config.toml
intermediate_size = 576
hidden_act = "swiglu"
norm = "rmsnorm"
positions = "rope"
rope_fraction = 1.0
attn_scale = 0.102
tie_word_embeddings = false
init = "uniform"
init_std_qkv = 0.0463
init_std_up = 0.0662
schedule = "wsd"
decay_shape = "linear"
final_lr_fraction = 0.0
train_tokens = 199500000
dataset = "wikipedia_en"
Each number is 128 + 24 x the weight over its row's rms, rounded and kept within 0 to 255. Layers, rows and columns count from 0. The size above them is the row's rms in percent of the matrix's.

# layer 5 attention value, 192x192, rms 0.0461, rows 73-90, columns 0-191
size [127 119 120 108 120 127 119 124 126 123 122 122 118 115 122 122 120 122]
[[152  98 145 129 129 140  96 153 155 123 106  95 105 129 106 133 135 126 117  96  78 122 116 116 135 148 121 138 135 141 115 150  84 139  98 155 155 178 139  80 135 147 114 136 136 155 107 115 167 127 124 117 113  89 115 124  88  81 122 135  97 103 146 155 100 142  96 136 139 175 163 120 121 124 112 132 156  87 104 118 120 157 132  57 116 103 127 127  98 127 166 111  98 104 124 110 159 142 121  94 142 100 145 152 146 130 146 128 108 149 110  99 168 101  79 106 114 143 154 122 110 165 148 138 151 166 160 106 150 154 110 155 134 133 157 130 102  93 125 173 174 158 160 107 139 121 114  94 133 165 122 105  97 116 126 132 150 120 122 153 103 115 154 147 124 103 103 167 110 147 116 113  82 122 118 123 148 151 124 110  91 105  69  92 112 133 158 113  96 163 142 150]
 [137 123  80 128  89 129 113 115 158 121 103 127 148 112 126 129 138 163 131 130 147 125  91 106 119 131 139 134 126 111  89 114 133 144 140 125 148 102 127 170 104 130 105 144 159 151  98 109 140  88 133 127 149 113 115 153 179 138 107 103 172 126 125 120 119 115  91 170 109 116 116  44 119 148 123 155 136  97 113  81  87 146 184 138 134  89 112  94 129 131  96  94 101 164 103 168 140 129 112 102 117 138  81 136 134 135 144 103 117 119 120 130 146 171 112  69 149 174 100 145 124 165  99 100 106 158 112 134  98 127 118 138 124 100 143 132 138 131 135  90 144 142 167  87 105 158 103 177 120 123 107 124 110 127 147 114 145 136 149 155  72 121 136 164 140 161 139 118 142 160  87 105 138 126 121 126 163 160 116 122 137 151 141 131 112 154 118 144 142 164  93 100]
 [ 80 139 125 121 152  93 120 113 112 110 139 118 110 130  95 140 148 115 170 150 129 114 143 103 100 131 132 111  65 108  99  98 116 143  94 168 141 111 131 133 139  94 115 106 137 141 108 111  84 142 132 110 169 163 114 152 113  88 120 105 160 136 114 114 138 126 119 179  99 153 141 162 116 171 143 106 132 144 159 126  97 116 134 157 114 141 119 122 163 111 106 171 135 128 146 114 131 139 131  94 173 122 114 126 123 136 131 140 137  71 102 142 151 143 105  85 120 157 129 110 119 112 143 113 173 101 116 137 112 159 124 140 139 113 123 142 172 140 170  62 122 148 172  95 107 144 104  83 145 111  77 111 124 126 146 133 125 145 119 183 142 114 114  99 117 115 119 124  78  70  93 136  97 138 159 136  93 122 125 121 164 124 152 116 130 127 111 131 161 111 136  70]
 [115  98  99 176 141 137  83  99 122  98 140 168  91  96 152 132 121 187  99 139 114 113 125 132  94 123 109 106 128 116 159 138 120 162 120 120 135 128  93 120 102 124 128 125 161 109 158 140 125 181  88 188 143 123 146 142 136  95 149 105 138 115 121 127 152 105 112 135 128 140 128 131 121 131 132 179 107 135 164 120 149 158 119 146 151 142 139 121 186 168 142 118 110 129 148 130  94 160 124 103 129 118 160 131 154 114 107 152 115 142 141 144 113 133 128 130 158 133 135 149 114 144 129 100  99 165 122 126 115 132 100 115 106 139 156 140 120  76 121  75 142 147 111 113 146 146 127 110 133 135 144 152 165 185 152 177 180 130 141 121 170 102 131 181 141  82  91 176 110 135 118 120 133 110 169 135 134 146 130 101 132 151 151  83 128  76 104  86 122 112 142 105]
 [109 125 133 106 120 117 183 116 112 158 105 147 108 111 126  89 106  95 132 141 138 143 145 159 143 131 126 135 108 148 130 108  90 141 115 194 101 109 153 141 160 159 114 157 137 106 142 143 126 130 109 121 118  88 150 174 129 145 132 144 170 151 106 102 120 191 124 161 141 119 105 153 153 106 136 122  81  86 127 158  84 133 120 171 125 171 167  99 129 108 103 127 106  90  75 101 114 128 109 157 103 151 163 117 108 136 150 160 171 106 113  90 144 124 133 135 127 124 116 118 114 143 167 164 116  94 152 120 142 121 107 121 111 102 126 140 107  93 119 136 144 161 133 147 130 167 158 132 147 112 159 126 173 108 130 118 141 130  84 178 123 132 128 189  84 128 141 176 119 140  93 137  97  84 120 122 103 128 130 153 124 134  95 132 120 154 120 128 115 147 133 156]
 [142 137 112  91 128 128 108 104 121  90 136 114 112 115 177 102 146 118 143 169 116 162 109 136 107 152 163 143 154 116 120 122 120 123 154 132 124 104  89 116  73 115 156 129 132 116 148 122 136 126 119 152 120 120  95 116 124 141 131 132 150 121 130 182 116 124 123 111 103 125 119  89 163 146 151 125 170 116 174 122  91 144 167 193 139 152 155 121 120 152  86 124 118 133  87 115  97 138 135 107 143 121  98 152 169 135 103 133 106 123 127 128 123 101 105 119 156 104  90 103 107 111 126 154 166 112 150  64 163 119 111 120 130  60 145 162 146 134 108 145 124 141  88 161 197 174  97 138 119 112 147 130 167  96  94 139 138 125 132  97 125 106 112 120 148 153 117 122 138 138 132 138 115 118 103 136 145 121 106  65 134 131  79 125 132 148 157 175 105  95 140 139]
 [141 156 121 101 130  92 132  94  91 141 143 144 113 153 134 188 144 152 139 163 113 122 152 127 161 152 156 148 120 144 160  99 128 188 143 154 149  91 162 144 143 110 141  77  95 121 162 135 170 132 113 121  88 132 128 115 142  65 147 121  97 159 123 152 123 108 135 167 128 110 109 132 132 115 120 134 105 146 142 155 139 129 172 152 140 194 133 154 141 121 133  89 159 120  99 110 130 117 160 132 113 115 119 135  67 126 129 101 107 139 116 105 106 132  93 156 157 145 140 131 166 134 161 119 127 109 106 158  77 135  83  92 118 136 133 112 120 128 131 137 109 123 122 140  94 142 132  84 124 120 163 110 134  99 137 145 131 163 121 106 116 103 103 114 170 183 134 110 145 121 141 140 119  99  73 127 119 132 109 120 141 158  72 164 125 136 113 144 144 120  91 154]
 [174 180 104  97 115  92 121 110 142 110 130  97 134 121 139 167 126 139 125  78 104 163 130 159 115 136 102 105 125 114 114 108 137 139 142 150 151 143 188 135  91 107  72  90  66 103 102 164 103 125  96 141  92 129 113 148 113 108 145 129 148 134 117  95 142  99 101 149 142  91 122 118 132 141 146 132 160 126 131 144 173  91 106 129 128 120 166  99 134  96 137 144 144 132  95 110 109 108 109 132  76 146 112 127  93 128 131 116 149  89 140 141 140 116 113 140 157 106 124 129 135 141 131 167 100 130 134 158 152 181 123 133 107 125 166 106 131  93 113 134 137 136 118  92 154 171 130 129 150 162 133 179 138 160 117 142 107 123 130 124 114 141 161 130 141 125 107 109  56 131 141 150 156 156 175  80 141  93 116 101 148 136 116 120 153 128 137 134 162  95 110 134]
 [ 97 176  88 109 158 135  96 142 124 130 149  92 121  87 123 120 136 185 137 105 117 119 103 128  94 102 143 164 125 128 107 141 153  97 170 114 164 166 130 117 133 135 141 132 130 126 132 142 127 102 153  90  61 107  81  98 104 114 148 131 136  99 121 103 124 114 109 150 138 100  81 154  98 100 133 117 145 161  94  97 148 122 157 151 133 122 126 156 116 132 139 106 141 196 108 155 134 123  90  99 146 126 113 122 114 119 106 176 152 101 122 129 136 133 158  99 116 118  94 181 172 100 137 104 108  91 152 107 125 154 149 107 106 148 111 136 142 140 121 126  98 116 116 120 160 133 123 133 138 141 124  84 127  74 111 128 172 109 148 159 141 112 101 133 115 126 119 122 155 131  97  99 109 128 100 124 105  90 136 128 129 163 138 126 162 110 164 170 114 149  80 159]
 [135 158 116 121 113 151  78 173 126 113 139 151 144 141 141  62 130 124 137 133 134 115 123 105 112 115 128 106 134 158 131 133 140 130 123  95 146 129 101 143 129 153 168 139 124 105 146 109 117 117 118  92 130 121 118 113 105  96 105 100  85 150 102  87 126 155  74 153 129 116 132 149 152  83 126 150 143 151 133 109 136 107 121 157 114 143 136 120 126 113 158 165 104 121 166  81  86 133  79 150  89 120 108 108 104 109 136 135 139 130 130 177 134 105 116 146 149 137 155  90 114 116 117 142 139 115 197 120 111 115 138 125 164 121 141 126 115 128  92 148 115 152 134 127 149  97 135 108 181  75 107 139 144 115 141 100 113 112 132 134  98 178  79 148 149 123  71 152 155 139 147 110 166 177 143 107 146 114  59 160 134 131 128 144 144  84 115 141 142 110 120  93]
 [130 142  99 116 133  84 147  87 114 109 163 114 186 114 134  88 125 156 148  80 142 136 147 126 144 134 129 127 172 165 117 142 142 123 115  99  84 160 186 124 130 154 127 173 133 130  96 114 141 126 144 168 169 160 115 114 103 110 143 148 133 143  71 141 131 164 133 137 121 128 117 128 110  82 142 163 117 112 121 134  72  96  97 131 149 168 137 120 172 126 129 140 100 133 108 129 182 120 166 102 119 110 128 114 112 165  98  97 140 110 120  97 147 133 138 104 136 141 150  86 123 132 109 126 134 125 138 133 126 126 101 154 105 106 145 103 124 119 130 114 132 113  77 133 117  97 120  94 102 163 145 135 105  83 117 150 163 123 128 125 148 105 116 133 123 112  90 119 137 126 136 172  89 123 113 142 143  87 118 140  44 141 125 156 132  89 117 129 140 117  84 111]
 [127 152  84 159 119 149 130  93 107  99 103 135 166  83 135 158 145 134 109 112 135 114 155 113 102 146 123 151 176 141  96 117 102 121 167 182 102 129 153 110 124 136 134 104 125 108 157  97 125 171  98 102 145 130 126 113 110 108 103 103 118 142 173 135 151 151 167 113 127 177  94 152  90 121 158 116 132 122 127 112 143 108  85 113 131 141 104 147 119 161 154 161 133 139 111 142 132 134 116 151 123 157  91 138 168  95 169  87 130 113 122  94 134 136 142 161  97 139 113 116  87 102 110 156 135 104 102 118  90 114 140 139 101 116 114 192 156  82 117 118 100 113 146 141  98 135  97 150 124 123 134 120  99 115 156 129  81 124 165  91 108 102 137 107 104 116 159 153 122 146 123 112  97 139 130 118 123 197 160 175 132 119 115 117  97 146 117 111 156 113 118 125]
 [158 149 152 145 102 132  90 127 113  90 143  94 148 107 124 111 123 110 126 100 111 148 141  99 137 146 137 119 138 185 137 118 115 154 121 120  91 121 119 108 135 130 143  97 129 146 179 116 137 180 112 191 144 131 102  87 142 113  97  95 176 168 117 105 167 180 107 145 155 129 107 117 143 113 146 124 131 181  98 161 159 109 158 143 127 135  87 146 100 136 108 154 128 112 110  93  82 137 130 145 122 175 112 123 137 141 189 111 134 127 165 133  76 127 147 133 141 137 153 113 155 144 110 116 117 130 143 136 104 150  98 135  87 100 156 115  96 131 126 137 168 109 107  96 128 143 118 159  97 144 110 157 126 143 120 159 172 134  91 102 143 170 146 138 115 140 185 109 120 159 127 141 139 131 106 146 120 139 134 123 110 133 121 114  92 157 142 156 173 102 108 111]
 [109 119 142 135 130 151 143 129 137 105 147  95 135 104 160 127 114  97 127 129 135 107 127 109 118 121  98 106 112 114 122 117 114 161 149 181 114 129 101 167 119 142 123  97 158  88 162 148 133 117 153 145 111 118 145 125 133  83 120 176 136 145 103  99 104 102 135 119 146 155 100 138 185 144 109 117 116  91 140 141 129 136 131 114 116  94 125 137  71 148 112 134 110  96 138 100 119 151 136 125 113  93 163 115 119 130 142 116 101 110 143 106 123 114 135 142 118 138 142 124 190 128 164  95  95  86 101 131 115 144  67 148  97 134 139 136  95 172 157 139  96 108 157 149 123 101 123 131  97  73 150 144 135 166 147 145 123 166 156 100 125 191  98 146 157 163 112  85 129 140 138 169 155 145  86 125 138  89 136 118  88  83 117 133 148 165 121 149  91 138 104 109]
 [144 128 165 119 113 136 138 128 159 139 122  89 137 151 143 107 138 189 117 106 113 123 141  96 106 121 108 131 114 138 119 145 128 175 149 123  93 116 100 117 149 195 163 152 106 110 106 137  99 111 136 129 103 105 110 138  76 143 113 113 140 143 169 121 147 145 106 170 116 112  71 167 118 109 121 128 100 131 145 144 112 134 118  57  89 148 101 142 136 152 138 137  90 124 145 144  98 127 120 127 163 137 145 140 138  68 148 109 109 121 159 136 157 113 100 146 149 141 128 101 131 111 103 160 144 131 105 136 121 138  93 107 140 116 174  73 157 174 129 140  85 137  92 115 114 152 146 172 120 118 149 117 117 131 103 152  74 157 138 129  98 115  84 153 155 142 127  98 128 111 127 131 102 130 103  92  89 110 138 135 159 150 145 159 138 110 108 167  92 148 137 136]
 [149 112 126 174 147 148 171 130 145 133 117  75 137 198 157 121 125 105 170 134  98 106  67 140 155 120 138 115  99 134 108 107 132 143 118 164 120 152 120 128 111 115  49  83  92 101 157 157 142 151 135 105 108  97 107  92 123 114 168 117 130 121 151 131 162 128 131 159 127  90 143 110 114 104 147 121 140 161 151  88 127 140 141 136 108 146 111 159 150 174 153 153  86 114 112 142 114 161 148 138 118 120  96 154 137  85 140 128 118 157 109 131 125 138 128 158  90 137 119 105  77 115 153 146 141 145 156  83 114 126 147 136 110 166 137 148 119 115 129 118 109 105 119 138 107 160 102 140  67 118 100 145 160 100 125 100 137 142 105 139 115 137 139 125 121 149  92  93 104 152 119 125 134 104 128 119 124 152 151 166 116 129  89  93  97 117 107 108 121 121 173 146]
 [ 99 132 143 129 153  61 125 130 115 151 141 129 138 147 110 129 113  85 159 158 150  89 128 112 139 122 144 138 114 165 129 103 105 178 124 120 105 118  98  94 148 124 137  87 174  78 113 112  75 155 122 139 120 161  97 140 121 127 110 102 169  74 148 108  94 119 100 120 170 134 103 117 136 142  92 120 162 146  88 138 154 135  91 125 146 116 132 141 194 116 151 127 205 149 130 136 109 146 131 115 109 144  95 141 166 164 175 124 142 131 136 117 167 155 141  92 150 103 128  87 130 163 154 162 141 139 159 128 141 158 146 134 122 156 110 103 134 130 135 128 104 175 127 146 168 103  86 142 101 120 112 112 179 110 120 129 132  98 155 145 130 106 106 147 152 120 148 148 122 120 128 129 121 128 122 156 119 114 119 138 135  97 110 121 146 163 162 132 125 106 120 141]
 [ 94 115 182 149 128 133 130 123 115 113 125  72 145 124  76 161 134 108 160 102 126 105 115 161 116 139 136 123 141 133 116 166 118 163 126  77 123 137 124  94 159 134  70 105 112 173 136 123 103 133 145 131 115 131 159 124 112  97 106 111 163 143 122 122  87 111 105  88 154 105 121 149 148  72 123 182 110 144 126 132 120 127 136 141 124 149 165 144  74 131 135 112 107 125 102 144 129 103  92 158 101 158 109 150 147 159 115 153 167 129 112 177 142 127 120 166 150 153 131 110 115 115 100  70 112 111 161 119 147 133 123 138 158  88 134 132 162  85 141 162 108  93  91 166  83 127 101 159 129 132 134 133 116 158 132 113 156 138 164 148 141 153 122 101  72 132 137 130 160 111 126 113 133 118 105 104 126 161  84 131 107 132 123 130 136 154 121 105 121 118 112 166]]
# layer 5 attention output (transposed), 192x192, rms 0.0575, rows 73-90, columns 0-191
size [124 120 119 111 121 124 119 124 125 122 121 117 116 117 122 118 121 118]
[[146  87 148 114 142  95 126 109  95 114 132  73 102 135 118 147 128 133 144 133 136 156 138 115 138 117 110 104 159 117 114 136 164 108 147 124 104 146 139 160 112 157 105 136  90 155 114 158 115 106 181  89 130 131 114 126 128 119 106  63 124 185 167 112 120 116 159 145  87  98 110 114 129 139 186 153 132 157  98 118 163 121 162 124 162 143 144 112 113 159 157 198 170 126  96 160 129 101 144 155 171 153 151 107 130 127 156 114 124 133 107 115 116 116 119 121 144 106 156 142 131 119 164 108 165  82 101 136 130 152 112 109 114 123 130  74 135 155 174 124 129 136 101 139 120 162 113 132 139 106 120 112 136 118 118 131 151 153  76 148 127 123 119 109 122 183 138 131 122 107 137 175 156 118  88 117  94 133 181 112 127 145 124 149 147 117 110 114 115 156  92 131]
 [141 140 134 167 141 121 161 154 106 157  85 139 144 113 168 105 136  77 115 129 142 137 125 130 186 128 128 121 104 155 136 100 128 133 155 110 160 129 154 106 147 115 135 136  73 137 158 132  90 123 171 150 137 145 122  85 112 147  97 134 147 137 174 154  78 113 140  99  88 143 135 115 173  99 141 119 132 129 144 156 180 144 114 142 187 151 121 148 130 104 144 123 161 117 135 115 122 143 118 140 125 126 139 128 111 119 150 156 136 130 126 107 152 150 125 127 146 121 134 144  95 137 155 132 142 139 120  91 110 131 139  91  88 176 101 143 137 146  89 110 163 125 139 135  93 169 128 109 133 139 106 106 135 110 124 124 135 131 132 132 184 173  99 125  94 116  95 117 118 108 141 135  97 101 101 158 161 115 110 173  98 194 123 136 135  80 124 184  83 145 139 104]
 [122 168 100 117 126 159 110 117 134 133  97 116 112 148 116 103 118 104 122 114 123 166 115 144  82 187 170  66 127 176 165 137 165 153 113 137 103 155 150 109 156 147 129 195 102 117 124 127 160 148 105 148  95 108 174 106 122 146 108 133 118 145 132 108 110 162 120 136 162 118 107 151 127 135 109 122 134 127  76 142 126 157  89 137 128 149 136 169 166 105 139 113 136 122 107 188 141 130 122 166 112 146 148 151 109 160 133 118 121 144 157 158 164  99 109 144 172 133 140 122 133 105  99 143 120 129 120  89 126 106 155  84 145 137 103 158 151 130 136 110 131 104 119 201 114 152 109 122 125 179 110 100 148 145 102 143 142 121 126 146 123 108 126 133 146 113 167 131 139 131 110 106 124 123 131 132 114 116 112  95  86 168 106  81 139 114 179 134 131 119 150 138]
 [147 125 124 146  65 117 173 153  99  99 131 155 187 140 121 108 131 110 133 158 115 116 156 126 174 167 177 104 128 110 168 104 125 118 110 139  89 158 118 117 125 134  85 129 113 135 104  91 132 116 168 116 151 102 136  92 125 127 118 122 116 117 143 169 142 127 152 128 192  86 104  86 176 119  75 109 151 139 129 137 116 160  90 113 127 144 117  57  98 128 147  81 139 105 142 123 163  74 125 140 126 159 117 134 101  96 144 141 131  60  81 151 113 125 110 113 166 158 128 101 136 119 127 155 121 123 152 152 155 101 110 127 147 116  73 133 123 127 156 124 136 136 132 134 106 106 129 108 149 120 140 103 151 105 128 141 142  95 111 119 127 150  85 119 161 136 142 132 145 132 126 148 123 139 134 122 148 130 133 120 126 130 146 155 134 185 131 115 146 137 153 134]
 [164 139 104 146 123 137  74 107  99 162 133 108 121 144 105 191 123 125 130 121 108 106 123  74 130 142 107 158 119 134 119 140 148 121 154 127 135 112 104 105  91 152 128 110 138 171 156 126 147  96 132 121 126 169 157 128  81 172 128 157 137 118 122 112 141 165 101 119 125 123 110 129 115 164  88  97  90 115 133 102 167 122 149 113  91 112 103 149 120 109 146 108 139 177 133 159 136 118 151 139 138  95 119 110 126 124 136 130 159 145 123 161 161 109 144 143 124  99  82 206 135  92 103 118  81 133 114 103 129 100 163 125 171 126 117  78 161 138 152 134 102 145  82 127 139 105 138 157 142 123 141  78 153 103 109 117 127 125 125 133 138 187 121 101  95 143 139 110 174 120 148 134 133  92 126 124 119 127 141 144 142  74 141 142 156 122 145 113 121 125 149  84]
 [124 148 129 148 108  75 105 146 144  96 198 180 161 168  90 161 135 110 111 101 139 156 110 149 148 105 123 120  97 147 139 154 164  91  83 147 122  98 157 126 148 116 116 171 103 155 135 173 113 122 121 127 113 125 156  95 101 121 104 157 122 149 142 129 123 123 111 113 130 105 143 143  90 110  91 122  95  99 114 135 128 159 107 134 138 139 107 104 150 162 115 145 182 139 129 151 120 157 142 112 131 151 129 132 104 145 140 126 139 144 115 103 113 163 120 127  56 145 166 107 143 132 132 131 109 101 133 112 123 120 131 149  90 160 115 102 174 140 122 142 168 168 133 100 137  66 139 160 111 135 143 119 105 123 137  91  82  91 160 114 139 177 143 147  92 140  85 137 107 140 119 129 143 132 165 144 112 138 179 125 123 135 142 140 111 128 151 113 105 147 123 114]
 [114 131 131 162  98 145 164  82 165  83 198 106 137 109 131 104 143 110 148 129 118 123 109 119 154 108  84 127 105 110 146 121 154 108 142 158 120 123 132 143 123 135 110 132 111 116 115 106 118 114 156  94 143 151 148 213 110 181 104 161 137 130 120 104 113 146 105 133 164 135 145 154 140 117 131 131 124 127 122 117 124 102 109 113 107  85 138 156 125 161 112 130 119 146 156 138 136 146 105  98 139 141 142 147 141 117  73 116 118  88 178 172 184 124 148 137 119 117 101  80 113 135 147 145 115 155 134 114 158  74 164  86 141 157 150  94 115  97 126 122 167 125 177 111 123 129 102 141 132 131 126 118 137 171 136 146 111  96 154 146 164 149 118 134 137 144 163 108  86 104 123 140 127 138 149  78  98 154 129 120 143 114 155 142 123 120 180 149 149 135 120 124]
 [148 117 150 163  91 149 152 137 142 126 107 115 145  92  77  97 151  84 128 153 132  79 126 128 138 116 136 107 125 116 114 122 139 145 134 193  94  82 133 143 104 184 110 105 133 157 126 112 145 121 139 151 135 130 103 114 127 126 158 167 146 134 159 157 111 114  81 108 127 124  92 157 119 138 118 111 126 122 113 132  95  94 159 121 110 132 133 120 153  89 124 134  82  74  84 189 145 110 132 120 174 143 125 162 127 125 119 112 118 168 143 137 123 134 112 102  73 161 156 109 119 189 113  72 123 117 139 134 142 145 148 104 140 127 129 133 114 136 144 119 126 139 109 168  82 105 147 113  86 140 141 146 140 124 135 110 113 115 127  71 164 123 132  85  83 122 164 117  98 109 156 104 135  79 153 131 119 151 123 109 111 123 131 153 120 124 117 134 143 134 118 161]
 [128 129 136 148 123 142 149 102 133 103 101 125 119 116 113 114  94 129 154 171 116 134 156 160 117 116  88 122 138 130 136 118 147 155  72 107 149  92 115  88 159 138 135 142 118  99 166 122 122 151 113 130 136 101 109 149 123 149 107 157 138 154 104 131 141 124 126 101 139 129 127  99 139 133 144 144 101 153 125 130 151 157 170 145 131 134 170 140 126 128 125  92 141 141 142 136  96 141 126  96 106 122 131 104 125 117 159 122  66 148 125 146 136 137  82 119 101  90 138 130 142 120 132 118 130 109 111 149 200  98 146 174 165 177 128 173 159 146 135 117 163 136 113 133 112 125 139  71 133 109 132 168 147 164 140  94 127 145 143  91  97 120 141 117 135 128 168 111 129 108 125 152 138 155 102 116 112 133 138 133 121 112 158 149  72  89  83 106  46 176 183 112]
 [121 158  98 136 141 127 129 122 132 136 100 198  95 157 145 136 100  92 112 179 129 152 124 146 108 121 104 123 103 108 132 122 112  96 150 126 127 148  98 127 120 125  78 132 130 133 150 148 150 132 101 125 140 124 109 114 110 123 173 131  88  81 131 171 116 169 137 128 105 152 154 117 141 127 121 133 116 122 106 124 163 123 120 119 120 134 127 146 138 132  63  94 130 105  91 142 100 102 106 124 176 128 124 142 158 110 126 115 124  70 135 122 133 153 125 126 119 162 103 166 135 181 123 116 175 130  92 184 155 102 127 140 108 108 170  91 148 148 162 139 126 117 105  97 124 128 161 138 142 143 127 124 102 115 133 144  99 197 160 139  81  81 110 144 152  95 151 110 118 138 116 169 158 100 165 165 113 161 172 119 107 121 112 135 105 122 140 107 129 108 145 134]
 [125 123 123 118 126 158 145  94 118 164 167 204 125 124 143 126 127 177 131 104 110 138 158 118  78  80 138  96 139 105 155 101 103 159 135 121 144  84  97 167 158 119 125  84 131  90 154  93 111 105 149 128 132 140 113 108 105 118 119 127 141 152 159 112 109 143 134 118 105 104  78 120 112 128 108 110 162 137 102 122 180 142 109 126 135  80 118  85 158 113 134 143 124 152  98 179 124 135 106  86 132 115 146 139 108 142 118 142 106 115 137 121 113 177 153 186 160 122 161 125 115 139 139  99 112 106  98 126 124 112 160 139 169 122 164 134 151  81 138 160 128 166 124 164 160 131 102 121 121  84 112 124 157 139 154 122 108 161 137 147 131 164 150 156 143 104 116 161 152  86 111 135 117 115 156 113 115 132 129 118 153 151 152 148 140 151 140 120 108 104 152 152]
 [124 110 162 128 101 102  75 169 105 146 127 127 130 103 129  88 114 181  94 110 149 124 146 178 110 135 156 125 148 144 148 134 151 118 125  91 116 150 160 134 112 144 126 144 113 104 105 113 172 114 145 113 163 145 151 146 161 137 171 133 110  89 114 155 151 162 159 104 131 148 116 124 140 141 115 144 128 113 151 118 194 128 154 109 151 112 131 174 104 116 116 153 143 136 127 133  76  83 143 145  99 112 111 126  80 170 126 126 127 163 107 113 109  96 105 129 168 116 102  71 112 116 126  74 151 153 138 133 136 126  92  78 146 149 158 125 115 130  74 149 133 127 110 113 129 104 136 134 141 110 120 144 122 161 134 126 145  90 149 129 178 159 126 118 104  83  95 101 112 131 146 129 151 141 147 108  77 102 117 115 144 123 148 129 125 168 158 143 127 123 147 162]
 [127 138 133  71 134 128 130 137  79 139  83 182 139 134 107 100 143 119 145 123 139 135 122 108 141  94 155 128 112 131 122 132 108  71 152 119 150 142 142 167 139 146 131 112 110  88 130 103 131 125 136  99 132 140 134 161  85 146 158 126 128 113 133 151 160  69  44 152 135 146 120 131 116 138 115 136 166 124 141 124 135 161 101 131 112 134 171 125 128 148 112 119 137 189 117 119 130  94 123 120 119 112 127 146 116 124 100  98 140 128 138 123  92 145 157 105 143 116 100 147 143 131 149 120 156 175 130 125 115 116 159  81 147 123 122 132 126 118 146 139  99 124 106 118  61  52 170 125 135 121 160 140 126 132 154 125 128 120 147 105 128 147 149  85  86 142 101 165  94 104 130 120 145 135 150  58 123 151 145 113 146 186 132 119 133 102 143  95 127 125 152 137]
 [ 90 106 142 107 158 123 155 163 104 148 174 155 113 109 172 176  99 118 135 117 183 135 131 134 148 138  91 112 119 106 140 137 113 147 157 104 102 107 138 146 136 136 110 134 107 147 108 133 162 148  81 130 152 131 131 204 120 128 115 116 131 124  65 110 120 132  66 163 117 107 116 116 123 139 119 108  72 120 116 126  94 116 110 135  96 115 142 104 138 156 116 139 138 137 101 128 124 166 119 136 103 115 103 106 145 107 124 156 180 128 100 129 146 128 137 118 158 155 126 160 134 153 149 109 128 166 103 141 137 141 149  78 129 125 138  86  99 137  90 114 141 160 179 142  89 129 105 109 146 153 125 115 102  97 102 115 127 100  99  82 130 130 101 102 135 175 129 140 133 153 138  83  91  88 147 116 149 143 144 157 133 101 141 128  83 118 118 126 116  96 149 126]
 [128 100  96 111 145 109 164 118  85 148 117  93 130  93 132 150 141 123 121 182 154 141  64 163 139 120 147  98 140 126 107 129 126 137 133 196 148 163 133  78 156 111  78 153 132 155 145 133 141 136 120 115 156 144 157 149 111 136  71 106 148  88 124 158 142 150 172 111 122 157 144 115 142  94 158 130 134 152 109 109  98 111 140 160  99  98 153 159 124 151 124 136 164 127 164 169 111 115 101 123  83 112 147 163  90 132  94 108 144 144 133 150  78 143 132 138 127 136 126 164 149 123 121 126 133 118 142 166 126 153 140 142 112 107 159 159 123 123 141 138 148 145 156 141 161 109 117 149 138 123 132 109 115 137 143  96 126 105 119 108 144 100 177 158  97 110 114 142 126 107 132 133 152  98 131 140 125 159 139 146 150  85 126 118  72 111 133 135 140 107 199 109]
 [112 170 143 121 123  98 112 157  57 109 117  92 147 121 112 112 144 108 103 113 171 150 171 146 114 151 105 140 118  72  95 194 182 121 134 171 119 114 141 119 200 107 150 102 144 143 122 142 104 126 127 115 141 178 140 114 115 121 136  96 125 120 119 146 120 152 111  83 123 132 125 124 115 164 112  82 110 114 118 138 104 129 147 104 121  91 127 158 140 113 159 111 135 130 155 130 140 114 133 129  96 106 167 118 156 125  87 125  98 110 119 139 173 127 121  98 123 131 137 127 122 131 161 127 159 115  87 134 147 131 133 133 124 118  94 136 126 150 142 140 118 110 155 109 103 129 121 113 109 116 178 123 133 174 119 141 172 146 103  92 132 147 150 112 119 150  86  81 134 129 139 176 130 150 138 135  97 133 134 109 133 120  92  92 158 181 172 125 118 113 112 176]
 [132 142 137 146 183 122  95 121 102 115 144 141 121 113 150 123 187 152 104 149  83 154 136  70 100 158 150  95 115 115 106 107 152 159  86 143  96  97 138 111  99 137 111 141 110 121 122 149 120 112 115 139 150 113  89 147 142 118 156 142  97 122  95 144 116 152 154 159 139  98 127 125 105 105 121 118 110  92 159 161 137 136 112 149 119 125 173 100 114 128 113 143 101 112  97 102 141 136  98 169  55 137 144 126 100 126 144  86 112 118 112 156 129 104 152 127 113 126 118 147 136 129 184 107 141 130 133  65  70  98 165 149  86 113 145 144 136 136 131 120 132 142  87 160 102  94 143 151 125 105 137 107 128 142  90 127  94 147 136 132 123 121 149 136 147 153 111  62  95  91 140 123 151 147 112  98 112 100 108 102 122 134  95  99  97 119 123 122 118 125 135 108]
 [105 125 133 133 170 132 157  89 135 108  97 125 107  95 151 144 135 118 118 149 125 115 135 109 126  63 115 121 136 137 144 144 121  76 102 100 107 105 113 145 185 165 188  97 127 120 166  82 169 148 129 109  93 142 147 144 149 103 156 184 118 134 130 142 151 123 139 150 135 123 123 149  87 153 125 130 187 142 139  94 133 155 121  96  79 109 144 172 133 141 156 156 117 111 162 124 121  83 134 119 130 136 132  81  99  82 139 136 140 120 138  95 138 162 128 133 107 153 142 130 154 151 139 162 135 170 103 137 134 174 131 113 101  88 109 147  98 169 149 143 143  88 102 143 137 118 122 112 137 131 130 107 131 128 131 136  90 116  97 153 159 139 110 148 108 161 127 121 163 140 139 133 149 174 128 134 100  87 140 146 132 117 101 135 101 144 125 169 120 163 152 122]]